{"num_attention_heads": 4, "intermediate_size": 512, "vocab_size": 6345, "norm_place": "pre", "norm_eps": 1e-05, "qk_norm": false, "parallel_block": false, "learning_rate": 0.00339, "weight_decay": 0.11, "schedule": "wsd", "decay_shape": "linear", "final_lr_fraction": 0.05, "doc_mask": false, "max_steps": 5697}
Each number is 128 + 32 x the weight over its row's rms, rounded and kept within 0 to 255. Layers, rows and columns count from 0. The size above them is the row's rms in percent of the matrix's.

# layer 2 MLP up, 512x256, rms 0.142, rows 200-208, columns 0-255
size [ 95  86 104 107 110  94 107  83 101]
[[120 159 106 101 110  39  81 165 157 176 162 149 120 152 148 176 176 138 160 144 148 139 121 115 130 105 130 135 164 120  58 108  98 141 133 156 149  87 132 136 138 157 125 150 124 111 145  94  91 166 144 109  97 174 159 145 107 102 174 146 143  75 198  80 151 147 110 102 102  90 126 151  88 130 139  51 153 111 119 127 133 107 105 126 102  99  64 111 122 140 114  97 114 127 108 163 116 190 163  91 131 144 198 134  86  97 112 108 160 113 145 106 133 103 109 135  98 118 142 120  99 139  75 172  72 152 180  91 143  88 103 204 102 158 120 124 100 112 135 125 125  84 222  98 107  84 100 130 129 128 163  91 139 165 138 113 137 137  45 112 141 122 143 124 124 166 221 136 104 145 101 106  88 100 170 143 169 164 152 183  98 143 125 139 140 157  85 178 106  95 129 145 154  95 154 135  79 100  91 111 163  98 166 127 147 127  89 119 226 115 130 157 130 162 228 148 153 116 137 132 110 144 101 174 117 130 121  97  97 121 179  79 170  92 119 159 106 121 158 119 142 151 158 130  40 203 115  95 104 119  95 152 133 174 120 148]
 [154 181 105 110 159 162 125  76 135 144 160 161 134 116 130 143 161 120 110 101 106 117 120  98 137 148 122 173 138 148 135 152 149 196 138  98  58 122  42 167 115 101 138 161 145 105 142 132  93 134 123 140 152 110 155 142 138 166 152 172 135 103 104  92 102 145 176 162 166 126 131 158 178 160 133 152 166 141 175 162 151  56 143 108 129  56 204 139  92 112 145 126 193  88  88 170 130  79  94 104 173 110  89 121  60 136 152 147 102 161 115 133 124 141 124  95 160 186 126 214  98 135 133  87  76 129 114  87 132 174  74 154  89 162 100 189 137  75 172 181 181 156 151 148 125 128 178 136 133  66 160 150 118 148 167 124 128 119 146 122 107 116 118  58 119 131  97 169 117 106 107  87 113 127 140 190 152  87 105 156  70 156 123  69 115 124  92 157 106 100 140 141 101 117 144 156 133 160 117 195 124 153 153 117  97 169  88 109 174 197  99 133  99 135 125 129 130 116 122 130 108 130 105 217 132 143 133 137 139 176  94  44 135 176 108 149 112 170 142  87  99 163 158 108  78 116  87 164 110 128  76  99 114 149 113 102]
 [103 161 190 167 189 104 140 124 100 132 131 158 148  85 127  69 142 120 101  92 159 103  98 168 165 135 115 128 152 161 134 137 134  89 199 177 114 126 113  99 146  64 110  63 109  91 182 131 154  88 108 131  82 107 151  56  66 137 179  88 203 136 132 179 136 153  75 109 121 152 115 188 160 103 101 138 112 134 136 179 124 101 101  69 143  54 113 115 117 143  97 122 106  37 142 191 100 174 161  81 118 108 126 145 135 133 110 131  75  76 121 122 138 118  92 163 129  64 124 106 114 101 128  80  90 128 118 146  77 113  96 160 126 130  78 196 151 114  89 182 125 149 170  91  80 107 187  93 103 126 103 107 115 126 173 141 143 168 115 107 108 113 167  88 131 117 153 170  86 115 144 128 109 131  95 136  82 145 159 118 124 136 118 173 151 123 114 117 137  97  91 171 149 109 127 112 129  94 188 129 152 131 133 105 111 117 186 120 109 107 165 132 153  77  92 142 128 121 161 125  94 125 219 141 144 102 104 108 169 117 134 214 134 152 108 190 139 135 137  94  75 114 172 154 161 187 103 128 186 119 132 126 176 138 139 142]
 [119 135 109 144 168 173 145 148 172  90 168 129 157  45  98 131 107 126  79  79 135 193 168 101 138  98 138 142  61 127 172 122 156 113 141 106 147  87 148  95 143 131  96 132 115  83  93 163  98 160 136 170 173 140 152 153 185 105 120 125 111 204 164 158 182 106  78 119 111 158 172 157 162 151 181  91 150 148 150 118 129 132  95 210 105 186 120 120 124  91 119 128 135 188 126 124 126  91 173 186 113 140 103 101 185 153 129 108 122 102 124  96 116  88 139  43 111 104 128 116 114 162 171 100 155 129 112 162 118 177 119 103 136 127  97 106 108 104 145 149 123 194 108 138  91 131 159 178 137 117 121  97 137 139 105 117 161 123 148 113 148 150 175 106  93 172 128 144 191  65  56 128 172 193  72 150  88 120 135  61 186 181 199 126 132 104 144 139 157 109 122  99 187 137  76 147 140 141 123 128 118 139 100 148 137 136 128 139  81  96  71 147 115 193 103 154 103 148  82 124  88  77 117 126 139 157 152 142 108 153 133 164 139 133  97 146 135  91 129  94 128 101 141 150 120 130 171  91 119  61 216 104 121 123 187 122]
 [107 125 179  88 126 111 109 158 157 156 107 113 115 138 113  86 171 127 106 110 133  94 152 140 197 107 142 187  95 149 129 148 174  64 116  88  87  97 102 126 107  67  96 193 147 166 129 133 109 127  79 130  92  66 104 109  85 175  79 119 120 138 123 125  58 101 120 149 109  26 114 122 158 172 153 117 110 128  97 139 138 106  80 153 109 125  95 130 104 115 131 129 176  23  80 185 109 169 140 119 131 113 131 138 131 160 104  65 152 124 199 127 152 126  95  99  93  90  74 147 141  74 182 153 117 136 112  78 169 161 227 120 152 130  96 148 156 135 128 113 123 113 175 144 119 118 146 131 143  97 113  69 112 130 126 157 139 129 162 135 121 141 111 140 104 103  52 128  77 168 121 145  81  93 177 105 116 136 173 116 164  98  72  82 114 181 180 170 135 119 124 117 185 134 135  98 129 113 154 137 110 149 135 100 150 117 125 143 168  92 140  86 148 127 132  97 139 125 125  88 133 146 161 142  92 121 130  48 107 120 130 110 144  80 115  86 129 183 133 180 100 179 148  49 130  75 141 155 176 117 176 143 137 121 168  92]
 [119 147 135 144 151 135 107 152 147 145  92 220 114 126 176  70 128 127 145 158 120 139 100 173 103 160 181 158 134 155 113  93 103 136 114 154 117 139 150 148 128 102 116  85 131  36 138 114 154 132 147 163 130 109 160 143 162 118 112 172  66 128 160 125  24 144 164 136 200 105  98 157 123 130 125  98 134 145  98 152 138 168 116 146  99 115 106  97 121 194 138 152 120 180  75 101 156 142  68 104 104 163  56 142 127 138 161 138 199  85 155 138  91 129 145  64 115 153 167 139 175 141 108 125 111 160 137 111 132 117 161 125  98 113 113 126 161 138  86 200 131 151  94  99 180 122  89 106  84  96 100 161 128 149 132 144  91 121  97 144 134 163 191 131  39 111 171 118 150 152 147 114 174 150 154 123 122 125 202 119 167 174  76 108 122 146 131  89 113  40 150 200 104 157 172 139 135 103 142 128 149 133 124 111  52  80 149 140 151 165  66 124 164 125 145 128 174  96 154  85  89 133  77 114 138 122 131  81 133 191 105 138 103 135 140 119 137 133  79 130 118 186 162  90 120 122 134  90 115  89  73 102  84 101 111  98]
 [161 148 153  92 111 118 141 158 110  98 134 115  71 118 163 124 115  67 203 167 138 179 103 131 167 172  97 143 139 125 100  88  19 118 133 201 126 101 145 135 128 107 142 198 103 114  90  90 109 133 104 142 136  90  87  95 129 106 102 202 151 167 101 136 125 131 138 161  72  85 163  79 124 132 115 120 133 150  77 130 159 120 160 145 184 174 122 116 137 138 161  96 132  65 153 123 109 123  88 143  80 102 135 153  33 149 158 137  69 182 109 149 130 140 121 142 174 188  93 104 126 115 127 157  78 195 143 119 133 132 166 157  83 122 106 141 135 145 184 161 158 119 143 160 111 130  95 135 124 121 115 127 178 112 119  89  78 163 140 129 130 113 136  88  94 169  99 133 131 111 139 118 116  93 137 126 108 120 119  51 142 122 137 141 100 101  83 128 137 149 124 106 101 101 202  66 101 124 121 147  86  82 182 203 118  88 141 156 161 139 139 149  73 120 168 181 127 157 147 164 124 131 111 117 118 178 179 169 118  58 140 127 121  77  98  97 144 111  85  61 111  64 125  86  93 120 133 106 179 135 144 107  68 109 108 111]
 [128 142 101 155 192  94 131 142 142 112 167 148 130 133 116  73 142 107 245 139  79 132 117 114 179 173 104 177 128 153 143 126 135  91 121 100 187 159 155 136 219 183 145 123 134  97 118  95 162 101  98 101 119 110 115 130  87 141 115 114 100  77  88 122 152  82 104 153  98 151 134 161  85 124 114 192 215 175 103 123 126 119 143 138 135 136 136 114 177 136 103 153 138 121 125 155 123 115 109  69 131 143 134 127  94 157 170  86 167 128 127 187 124 186 142 148 138 162 146 140  94  89 112  72 107 105 116 121 177 165  81 157 109 116 102  69 129 154 174 187 136 142  78 127 172 142 108 126 181 131 156 117 178 111  89 183 159 167 110 143 162  96  94 119  86 137  95 108  98 157  59 129 102 148  94 119 126 144 116 107  84 116 129  89 186  89 106 110 171 121 170 130 150 140 135 143 119 109  82 155 114 198 122 107 159  99  64 125  94 113 101 150 135 162 163 200 107  99 106 111  68 107  88 101 173 117 172 143 185 158 116 147 130 154  89 170 139  92 112  89 105 127 117 123 164 213 163 162 128 163 155 119 101 134  95 177]
 [150 100 114  75 149 126 132 137 146  97  97 166 107 159 144 150 109 210 145  88  99 148 133 174 131 181 124 143 172 163 112 155 102 113  85 189 120 144 124 163 105 109 113 117 163 176 178 143 154 121 123 159 113  67 157 114 164 107 119 139 149 106  85  84 162 115 159 163 111 136 117 142 127 111  83 121 125  50 170 105 115 107 218  95 122 216 140 163 188 130  71 134 147 110 161 126  94 151 162  89 111 118 168 155 172 147  69 185 110 137 135 151 118 107 142 115 139 147 111 137 113 145  62 101 110 161 154 182 130 119 138 188 103 133 108 111 138 105 138 134 115 160 108 133 131 148  66 131 135  63 131 145 154  99 143 127 142 187 172  99 120 123  96  83 160 171  99 145  80  82 139  82 146 113 153  82 117 142 103 103 123  95 177 145  83 130 152  85 117 126 150 129 144 163 128  91 134 136 122 200 184  91 126 115 112 122 139  95  54 110 168 101 138  90  79  91  98 158 157  79 143 175  73  50 118  77 134 157 179  79 148 110 117 126 146  63 105  78 155 138  75  88 110 128 170 169 104  94 123 149  70 164 133 120 143 159]]
# layer 2 MLP down (transposed), 512x256, rms 0.129, rows 200-208, columns 0-255
size [ 95  93 105 103 107  94 107  93 119]
[[113  93  71 159 150 104 146 119 142 122 179 139 163 151 112 149  94 116 187  88 102 148 107 162 158  83 107 113 110 140  90 118 156 135 149 100  96 101  66 146 135 105 152 117 150 164 180 134 128 141 100 129 105 129 163 115 157 182 161 195 111 135 153 151 118  53 114 155 129 116  14 158 121 150 100 154 102 184 105 148  43 100 134 148 163 180 155 123 100  74 139 151 156 105 113  96 129 104 140 133 157 141 157 122 146 161  73 175 124 148 118 138 137 155 158 124 166 204 124 138 129 159 144 172 143 111 140 117 128 140 145  40 141 115 131 161 203 115 116 101 110 145 105 115 124 130 175 111 138 129 151  94 123 109  89 143  78 124 132 157 115  93 176 121 149  42 101 154 130 108  89  82 137 140 135 132 127 120  98 151  78 169 139 118 201 116 144 105 122 100 114 132  96  92  95 119 163 141  85 175 122 130  71 127 145  46 156  89 120 163 126 184  77 156 137 142  98 172 117  46  92  81 175 102 144 166 152  60 145 125 123 175 152 156 145 136 109 144 109  49 113 166 153 122 167 103  95 135 128 174  78 166 137  76 115 112]
 [121 121 106 118  98 123 119 166 138 120 100 132 136 180 136 128 108 167 118 177  96 133 142 148  77 126 111 115 141 115  19 117 110 113 104 159 182 136 174 102 141 179 102 135 123 127 200 163 170 119 157 114  87 137 133 136 104 141 109 114 129 159  77 188 129 132 108 105 105 129 143  83  71 103  85 128  36  77 119 115 130 166 164 115 102 123  67 130 165 124 105 160 123 132 204 126 111 165 140 158 111 143 206 107 172 117  79 108 210 169 131 106 153 139 114 118  77 123 138  83 157 130 127 127 177 149 146 161 127 143 129 147 117 120 172  65 124 139  73 137 124  82 106 107 127 171  47 122  96 184  86 130 110 118 135 129 127 139 134 142 115 115 142 175 108 127 181  96 137 105 187  89 130 150 143  99 148 171  75  33 155  64 105 178 123 164 123 132 105 167 116 117  81  91 100  99 108  94 116  96 159 159 118 154 170 163 184 107 119 105 157  88 105 146 120 102 126 101 158 148 149 140 157  93 158 147 118 156 130  89  91 127  91  70 103 124 107  46  99 126  73 122 134 157 160 116 199 117 149 120 139 112 200 109 159 163]
 [118  77 126 131 125 158 104 119 201 152  90 134  86 108 140 135 131 205  97  86  76 157 132 115  42 117 178 146 151 122 143 166 114 146 123 142 123 108 155 140  83 144 100 151 163  98 146 167 126 184 138 125  60 102 100 158 123 144  99 146  72 162 118  93 182 137  98 116 126 107 138  74 134  93 143  97 129 116 109 149 121 126 140 132 202 195 150 190 120  62 126 160  77 146 119 158 182 157 148 156 136 109 133  90 133 118 117  94 141 157  83 125 135 146  91 178 100 137 146 198 125 115 132 178 118 100 180  98 223  90 129 131  91 153 144 140  93 146 191 140 173 126 182 139 118 109 119 128 166 184 161 138  94 121 188 124  99  73 216 169  99 116 133 153 113  70 143 172  79 132 127 171 130 148 178  88 145 112 151 147 124 101 172 106  87 128  48 129 127 180 185 110 136 139 118 176 121 129 130 116 123 159 146  76 119 135 179 123 124  97  90 126 149 152 108 125 104 136  85 135 119 179 122  92 101 140 156 164  91 157 140  77  80 136 165 134 169 142 103  81 169 191 100  92  92 111 110 117  97 119 132 149 150 148 152 153]
 [ 37 102 157  91 139 144 145 107 118 122  87 170  77 154  97 127 134 129 119 113  99 129 123  68  93 108 122  86 157 135  93 153  98  67 129 138 106 224 122 132 129 148 141 132  89 134  81 168 133 132 166  66 123  90 111  60  93 169 159 134 132 145 186 118 123 138 148 111  86 145 145 116 126  91  97 119 112 141 121  84 151 119 147 148 121 157 163 192 140 153  63  93 144 144 116 118 199 130 125 119 114 196  79 114 125  98 145 156  87 148 172 152 122 146  97 107 181 146 143 111 132  91 145 113 140 166 229 142 112  44 123 106 141 112 100 158 133 174 164 174 112 106  89 129 177 122 127 169 106 144 133 135 142 118 179  94  92  83 171 158 108 147 164 174 121 143 152 111 120 144 165 103 166 155 123 128 172 123 116 148 166 138 163  75 147 152 130 105 141 169  74 129 121 164 122 128 105 171 153 106 104 144 124  99 103  75 110 123 173 106 132  97 196 155 134 190 133  89 121 138 124 126 184 181  67 157 105 143  60 152 125  62 207 207 100 175 179 125 117 120 134 156 139 110 121 147 113 118 127  86 144  59 115 129 132 147]
 [ 98 132 133 131 108 147 136 114 116  85  97 130 116 164 126 166 126 134 101  72 187  95 115 104  88 173  77  85 166 116 103 144 103 140 104  89 161 198 176 123 126 153 159  77 171 100 123 159 147 101 116 148 145  68 105 152 152 163 135 175 162 108 165 111 154 156 129 164 127 161 180 162 125 177 148 224 118 107 197  85 145 132 182  98 136 129 122  75 141 123  95 202  54 102 177 150 153 126 107 148 139 159 147 143 199  54 188 194 121 129 101 127 181 114 132 146 115 124 166 116 146 183 114 128 141 114 160 131 133 110  91 164 118 191 136 143 105 117 134 139 103 132 133 171  95 136 126 144 103  65 156 196 121 170 152 157 163 156 160 123 113  54 124 176 114  88 126 123 176 108 142 135 110 168  98 105 169  76 147 113 144 132 178 128  88 114 157 142 150 150 106 143 108 106 125 170 147 156 158  91 169 104 151 161 109 109 111 171  85 141 174 147  93 151 138 164  70 124 150 167  51 119 130 144 141 160 121 177  57 136 104 119 114 114  95 161 117 122 127 109 124 126 125 171 156 183  82 131 147 183 183 151  81 145 103 118]
 [184 157 134  99  94 103 117  56 104 104 142  82 117 116 103 188 139 149 152  90 147 118 157 136  86  93 132  93  81 107 124 138 112 127 123 149 166 146  84 129 113 139 130 160 143 154 128 154  71 128 124 115  92 136  98 121 109 170 164  72 159 135 101 162 220  94 128 109 107 120  90 109 123 155 100 179 126 113 125 120 149 106  65  99 164 133 131 140 135 134 102 100 141 116 131 130 110 112 163 177 135  77 147 126 141 105 104 111 111 148  73  97 163 123 151 170 135 123 136 160 130  95 166 104 148  87 124 136 166  78 126 122 115 150  93 141 124 167 157  68 161  90 174 128  22 112 106 170 131 142 156 119  46  97 118 152 112  86 216  69 145  69 117 118 185 144 101 148 122  87 115 156 103  89 141 107 125 147 103 104 160 117 177 138 124 108 158 148  99 193 121  63 109 100 126  80 106 175 146 125  75 188 125 177 171 189 119 113 112 152 174 154  87 123 136 117 102 159  53 129 170  68 116 160 114 147 147 119 154 111 162 122 136  76  80 113 112 126 150  89 177  98 104  91 160 136 111 119 118 154 172 200 212 185 118 133]
 [149 152 107 145 179  98 106  86 144 166 120 185  80 141 124 112  94 137 100 141  62 140 112 129  80  82 118 135 116 114 139 183 128 109 142  77 145 171  78 142  82 105 142  92 123  80 180 115 137 130 207  70 127 149 175 134 147 134 127  83 109 146 137 118 131 155 150 153 171 137  80 123 144 124 106 116 144  74 154 198 100 147 130 100 163 132 139  89 127 149 141  69 108 130 140 125 132 130 113  89 121  98 153 136 159 112 140  77 140  95 176  92 120 149  71 110  73 138 138 129 141 134 129 164  78 104  70 178 181 145 107  50 141 149  73 168  83 145 113 126  82 112 124 152 172 165 191 113 167 137 103 135 160 181 144 187 101 138 115  80 153  90 223  86  76 108 154 107 147 157 153 131 102 133 153 162 168 157 125 117  92 165 108 151 123 104  71 103  76 153  95 167 132 159  72 115 136 144  64 150 196 101 139 153 166 151  78 122 166 112 125 161 161 180 115 128  88 127  84  76 157 169 139  83 102 142 125 128  94 175 171 156 144 156 140 156 120  75 112 116  69 181 133 138 147 105 130  83 145 132  83 114 158 127 171 110]
 [129 155 129 137  71 146 124 119 176  90  95 112 156 128 150 150  88 170 125 147 161 130  66 137  75 116 160 109 136 136  79 108 127 108 127 114 127 121 178  93  92  67 143  85 165 149 200 178 154 121 127 127 139  76 111 103 141 132 129 175 149 182 160 130 105 169 114 183 203 104 120 127 170 142  96 129 113  67 129 108 181  87 159 126  51 134 124 143 106 125 195 141 108 108 138  79 137 107 170 158 115 127 158 126 133 106 128 145  80 149 137  49 148 115 100 155 120  50 119 136 199 136 107 158 166 115 129 209 104 173 194  45  99 108 121 213 154 113  81 101 158 115 147 169  72 106 149 137 159 182 112 135 137 121 156  88 116 104  83 114 177 118 164  89 140 117 119 123 168 115 103 137 169  97 160 147 129 103 157 150 139 128 193 159 105 129 127 159 141  66 143 171  96 116 193 118 135 169  89 113 127 140 173  99  86 156 125 144 193 131  81 108 118  90 129 136 135 143  67 159  97 165 171 139 152 171 137 125  94  90 132  73 150  81 128 111 132 134 145 159 131 147 158 107 111  99 136  89 116 156  88  88 123 171 133 106]
 [176  70 115 120 146  99 121 164  73  57  90 119 138 117 181 187  85 114 136 130 172 152 139 143 142  92 119 162 103 125  85 117 155 145  81  94 108 156 168 101 142  90 132 126  97 151 158 118 110 162 143 116 144 150 123 136 184 114 132  73 103 127 123 133 132 144 135 168 164  79 130  57 153 170  96 124 107 137 157 124  70 156 134 110  82  92 111 160 205 196  82 184 140  98 142 140  93 124 149 105 208 156 122 143 145 125 191 193  71  98 158 144 122  89 137 124 117 184  77 130 142 124  76  96 134 153 155 172 128 166 156 155 109 125 141 106 111 163 166 141 147 146  96  80 175  89  98 145 112 106 109 156 149  87 153  98 125 122 146 155 105 110 108 136 143 152 152  82 154 152 129 117  66 140 131 124 120 135 133 144 137  89 120 149 128  68 127 135 117 156 106 140 151  94 112 102  83 125 152 173 176  88  98 133 155 186 230 192 142 124 137  61 130 131 147 123 153 203 137 112 153 151 106 180  84 116 134 144 154 165 147 103 118 116  94 133 153 109 188 141 109 168 134 180  42 155 121 166 170 102  70 108  64 160 103 115]]
# layer 2 MLP gate, 512x256, rms 0.141, rows 201-209, columns 0-255
size [107 107 107 108  98 103  97  95  96]
[[134 135 158  98 158 176 129  65 135 107 179 118 153  91 111 125 124 118 161 117 121 174  97 124 143 114 122 187 117 164 182 166 171 184 120 115 100 118  83 145 101  76 164 171 151  82  93  96  79 119 146 115 141 118 138 137 132 100 181 135 122 123 125  90 125 158 124 160 170 102  95 126 188 140 156 168 224 159 132 114 129  77 127 114 114  94 203 121  92 153 140 114 182  81  73 116 162 112 123  92 181 128  62 158  88 127 165 138  81 131 152 123 110 125 118 106 154 165 134 206 108 156 123  65  81 104 116  88 101 123 146 132 129 146 117 199 123 106 183 144 137 149 143 156 140  75 164 125 137 106 168 138 144 106 148 121 115 101 127  75 119 137 100  67 108 112  68 184 144 130  88 140 126 164 144 191 155 107 167 200 107 146 172  82 117 110 100 151 110 125 134 124 152 148 180 120 105 193 122 140  50  95 159  83  82 155 110 152 153 157 116 165  91 107 105 139 138 122 110 112 116 147  61 160 121 127 169  86 157 167 162  92 112 163 111 102 122 216 188  91 127 130 123  97 122 142  67 117 121 123  79 112 104 129  80 107]
 [138 121 119 133 186 163 108 154  69 154  78 160 161 140  59  91 106 161 133 145  81 128 165 162  46 188 109 140 173 129 175 142 185  91 103 155 137  91  89 133 115 123  56 106 154 103 166 138  98 185 129 168 125 132 130 127 111 125 186 165 127 127 163 168 120  91  93 132 167 127 149 113 144 147 169 119 127  83 132 191 115 150 158 112 120 156 133 214 175 100 161 196 111 145 141 169 168 151 123 164 114  90  71 103 158 137 182 118  75 156 105 107 109 124  61 115 148 164  51  85 112 118 113 137  95 116 152 150 174  92  91 126  99 116  70 160 123 125 147 170 142 157 174 175 120 100 114 141 129 176 113 103  85  99 144 118  97  70 172 198  99 142 129 145 123 107 138 128  64 105 122 178 106  78 119 110 141 113 136 136 138  86 105  53 121 104 136 147 118 107 151 142 128 123 148 147 132 117 100 124 133 114  92 129 128 122 154 100 111 146 106 145 136  74  57  87 123 136  98 112  98 161 128 120 126 105 132 128 101 124 118 156 129 150 105 183 133 118 132   9 134 124 158 188 162 166  79 155 115 119 139 184 165 133 181  87]
 [181 103 108 118 105 165 113  80  91 115 153 146 182 111 132 109 208  86  96 204 185 126 125  91 134 156 164 129 129  93 145 152 132 167 105 134 100 191 156 186 198  88 141  58  76 165 151  77  63 144 118 171 107 123 106 140  97 121 131 106 172 154  90 113 174 107 156  50 123 158 150 100  76 120 160  93 132 110 211 145  66 137  96 127 132 176 121  92 137 152 155 157 117 123 117 170 130 116 161 109 122 146 176 123  86 101 145 101  68 124 169 180 133 136 133  89 133 123 125 125 133 116 146 143 124 167 180 100  94 145 107 141 153  86 110  99  76  91  85 138  88 112 100 149 101 139 149 142 118 166 129 148 134 111  71 105  69 145 138 175 103  87  91 160 131 146 173 162 144 109 137 141  87 130 114 125 111  70 140 147 137 123 138  93  73 126 114  86 111 101 127 131 107 114  86 136 142 125  81 203 182  71 119 168 127 144 125 130 141 100  94 153 130 154 137 135 151 116 173 167 103 137 161 111  77  92 110 147 226 181 127 138 171 154 103 115 164 108 121 161 177 119 105 119 167 166 130  62 156 110 169 150 112 126 110 187]
 [122  83 194 168 112 165 142 147 124  75 105 197 135 128 104 136 118 102 113  82 200 109 128  84 117 191  98 112 146 137 127 154  93 134  97 141 154 149 137 121 114 179 141 122 157 127 115 140 128 130  98  91 146 101 114 141 127 187 112  94 172 124 137 145 132 179 130 208 141 144 222 152 128 103 116 213 106 107 154 121 139 161 134  74 105 155 156  92 126 158 118 119  38 101 200 132 126 149 114 113 120  97 132 167 133  82 164 149 133 106  87  78 128 109 175 142 165 143 148 105 128 177 148 124 179 146 131 123 134  87 156 179  91 174 158 114 175 127 112 147 154 111 104 201  81 140 128 160 128 115 109 187 129 147 104 181 195 146 147 164 159 113 127 209 115 141 151 153 183 121 127 175  90 146  87  94 117 119 155  92 123  89 149 129 129 156 155 100 110 142 130 155  89 127 126 110 131 127 141  59 131 106 166 138 152 166 182 145 172 123 167 156 106 171 122 175  62 179 105 180  78 112  97 172 124 128  98 166  93 115  54  92  98 135 133 138 123 110 118 116 137 129 148 133 115 134  85 224 167 191 118 133 133  99 136 124]
 [ 75  81 161 132 168 170 141 138 156 149 128 140 183 158 150  87 114 139 160 134 134 153 105 141 135 145 138 114 133 107 114 165 109 159 176 142 151 116 154 129 159 108 145  79 139  91 123 133 145 120 121 158 126  77 151 146 134 112 130 134 131 137 110 116  84 167 161 140 167  98 130 165 142 113  85  53 139 124 164 189  67 130  99 126  66 134 155 120 145 136 129 199 118 128 101  82  95 138  52 113 159 183  81 133 134 166 123 137 160 138 163 151 103 135 135 116  99 130 191 147  84 184  87 122 111 190 118 101  64 124 145 127 126  99 128 121 163 109  95 168 117 140  68  89 197 158 128 109 121  85 109 125 185 169 123 158 123 172  22 167 130 184 130 102  52 107 207 168 137 153 152 115 114 130 107 162 170 169 182 164 125 165  99 101 141 163 118 120 118  78 126 180 130 136 174 164 157  82 112 139 172 131 113  97  69  88 123 106 150 143  75 128 183 150 121 111 193  96 151 121  99 140 123  88 128  88 118 114  88 129  99  99 115 137 180 132 158 110 114 144 103 131 176 159  83 147 148 148 159  99 135  77  67  80 197  81]
 [160 117 104 179 120 147 151 154 152 175 138 167 136 109 125 103 155 135 168 143 214  89 193 164 129 164 162 121 143 126 135  72 182 183  78 195 125 121 189 103  99 148 112 118 101 114 139 144 189 107 117 144 147 116 123 116 129 162 101 104 108  96  92  81 126 128 165 169 102  89 122 120 142  91 142 192  70  92  37 123  98 145 159 115  58  96 121 158 144 127 115 101 123 133 105 163 115 108  85 169 136 165  98 149 125 108 169  92 150  95  83  98  47 106 114 143 208 117 175 114 101 146 115 112  77 163 164 162 126  85 105 101 144 125 140 156  94 104 119 131 174 134 183 160  81 134 117 121 156 178  98 119  69 120 145 160 124  79 124 165  82 109 158 109 106 181  87 125 137 176 119 158  74  87  90 171 103  94 134 135 116  95 135  65 143  98 172 127 111 109 135 141 100 152 120  76 157  90 149 150 144 119  88  99  99  97 188 200 123 129 128 122 107  56 130 108 119  57 136 133 103  95 174 125  72 124 145 148 132 166 123 141 133 145  56 129 202 128 120 124 163 132 168 125 127 140  87 162 120 130 129 118 146 105  99 167]
 [153 159 142 133  88 126 114 171 134 112  94  80 107 145 114 121 105 147 121 176  97 126 112 106  99 136 179 113 114 137 105  96 107 114 162 156 153 108 171 130 146  76 163  76 162 142 203 176 164 106 151  93  90 112 104  73 127 120 110 155 136 139 160 108 131 164 106 134 162  82 112 136 135 195  56 123 112  79 134 126 181  79 178 166 105 106 116 145 113 138 177 103 138 147  91 111  96 160 126 161 131 142 173 145 115 140 122 132 107 168 151  71 126 132 100 132 132  66 119 118 219 124  69 153 154 123 164 157 135 154 151  52  98  72 104 200 154  85 102  82 196  97 137 156 113  83 139 137 176 209 107 103 132 114 147 122 103  76 126 168 139 120 101  69 139 110 103  91 158 156 123  89 128 104 164 202 163  67 149 159 143 141 165 171 108 109 168 168 158  86 121 167 109  83 179  98  88 186  80 113 137 139 170 115  55 145 132 133 167 124 120 109 143  96 134 116 115  99  98 190  76 160 160 166 159 167 146 131  95 109 133  83 167  71 151 127 140 107 167 178 102 109 140 117 130 106 147 109 118 147  96 129 149 171 122  94]
 [135 139 135 156 118 138 102 106  97 141 105 119 171 135 144 199 131 114  84 186 196 166 169  82 180  89 152 154 127 120 105 161 109 139 137  80 110 122 172 144 175 144 140  74  87 138 129 147 104 105 106  94 108 152 114 162 108 116 107 119 101 105 100 157  92 162 145 154 106 113 149  79 129 121 155 130 128 176 153 124  95 183  94 173 108  55  84 106  92 151 142 151 127 106 144 134 119 122 150 151 130 105 109 116 147 115 189 111 107 149  83 152 154  74 122 145  86 134 165 127 199 121 125 176 168 120 120 103 136 136 101 137 124 141 130 118 162 172 131 115 151  71 134 162 115 125 154 158 123 163 188 153 116 129 185 136 126  63 132 129 174 109 135 167 113 116 143 111 147 137 135 130  92 132  69 163  98 114 103 199 120 147  86 147  75 122 126 124 141 135 165 154 101 146 174 205 111 122 117  90 123 158 145  97 145 161 103 165 186 226  93 109 101 190 226 147 108 162  97 161  99 102 113 199 101 131 150 157 115 134 117 147 123 110 118 208 120 149 102  73 166 144  81 171  51 100 183 100 138 141 181  71 117 177  80  87]
 [142 116  79 196 143 109 116 103 125 188 151 112 119 126 115 118 187 114  75 144 135 113 125 135 155 145 113 100 142 103 119 100 128 117 101 105 109 141 163  55 154 132 153  77 101 150 105 119 107 122 151 220 189 141 116  91 120 168 131 141 166 138 102 107 154  69 173 145 136 184 160 167 130 127 104 205 124 119  82 165 181 136 124 140 103  96 139 153 164  88  60 171 122  96 169 114 197 135 118 107 100 198 131 141 141 153 146  71 151 124 171 153 102 189 147 140 151  91 120 130  71 172 154 168 127 105  76 113 164 164 120  80 173  75 117  94 133  68 118  91 156 133 148 157 188 135 128 103 139 125 151 106 120 138  68 148 143 181 104 107  78 135 115 126 154 175 141 104 111  84  99 119 153 145 183 161  86  78 160 117 108 108 163 126 117 126 145 138 170 127 144  91  85  83 104 114 162 126 104 145 127 105 149  77 142 177 178 134  71 138 184  58 104 133 112 157  85 145 139 127 127 131 153 115 111 211 147 170 104 104 139 155 111 149 154 148 182  88 119 153 186  83 162 130 143 111 212 178 113 134 165 119  91 136 137 101]]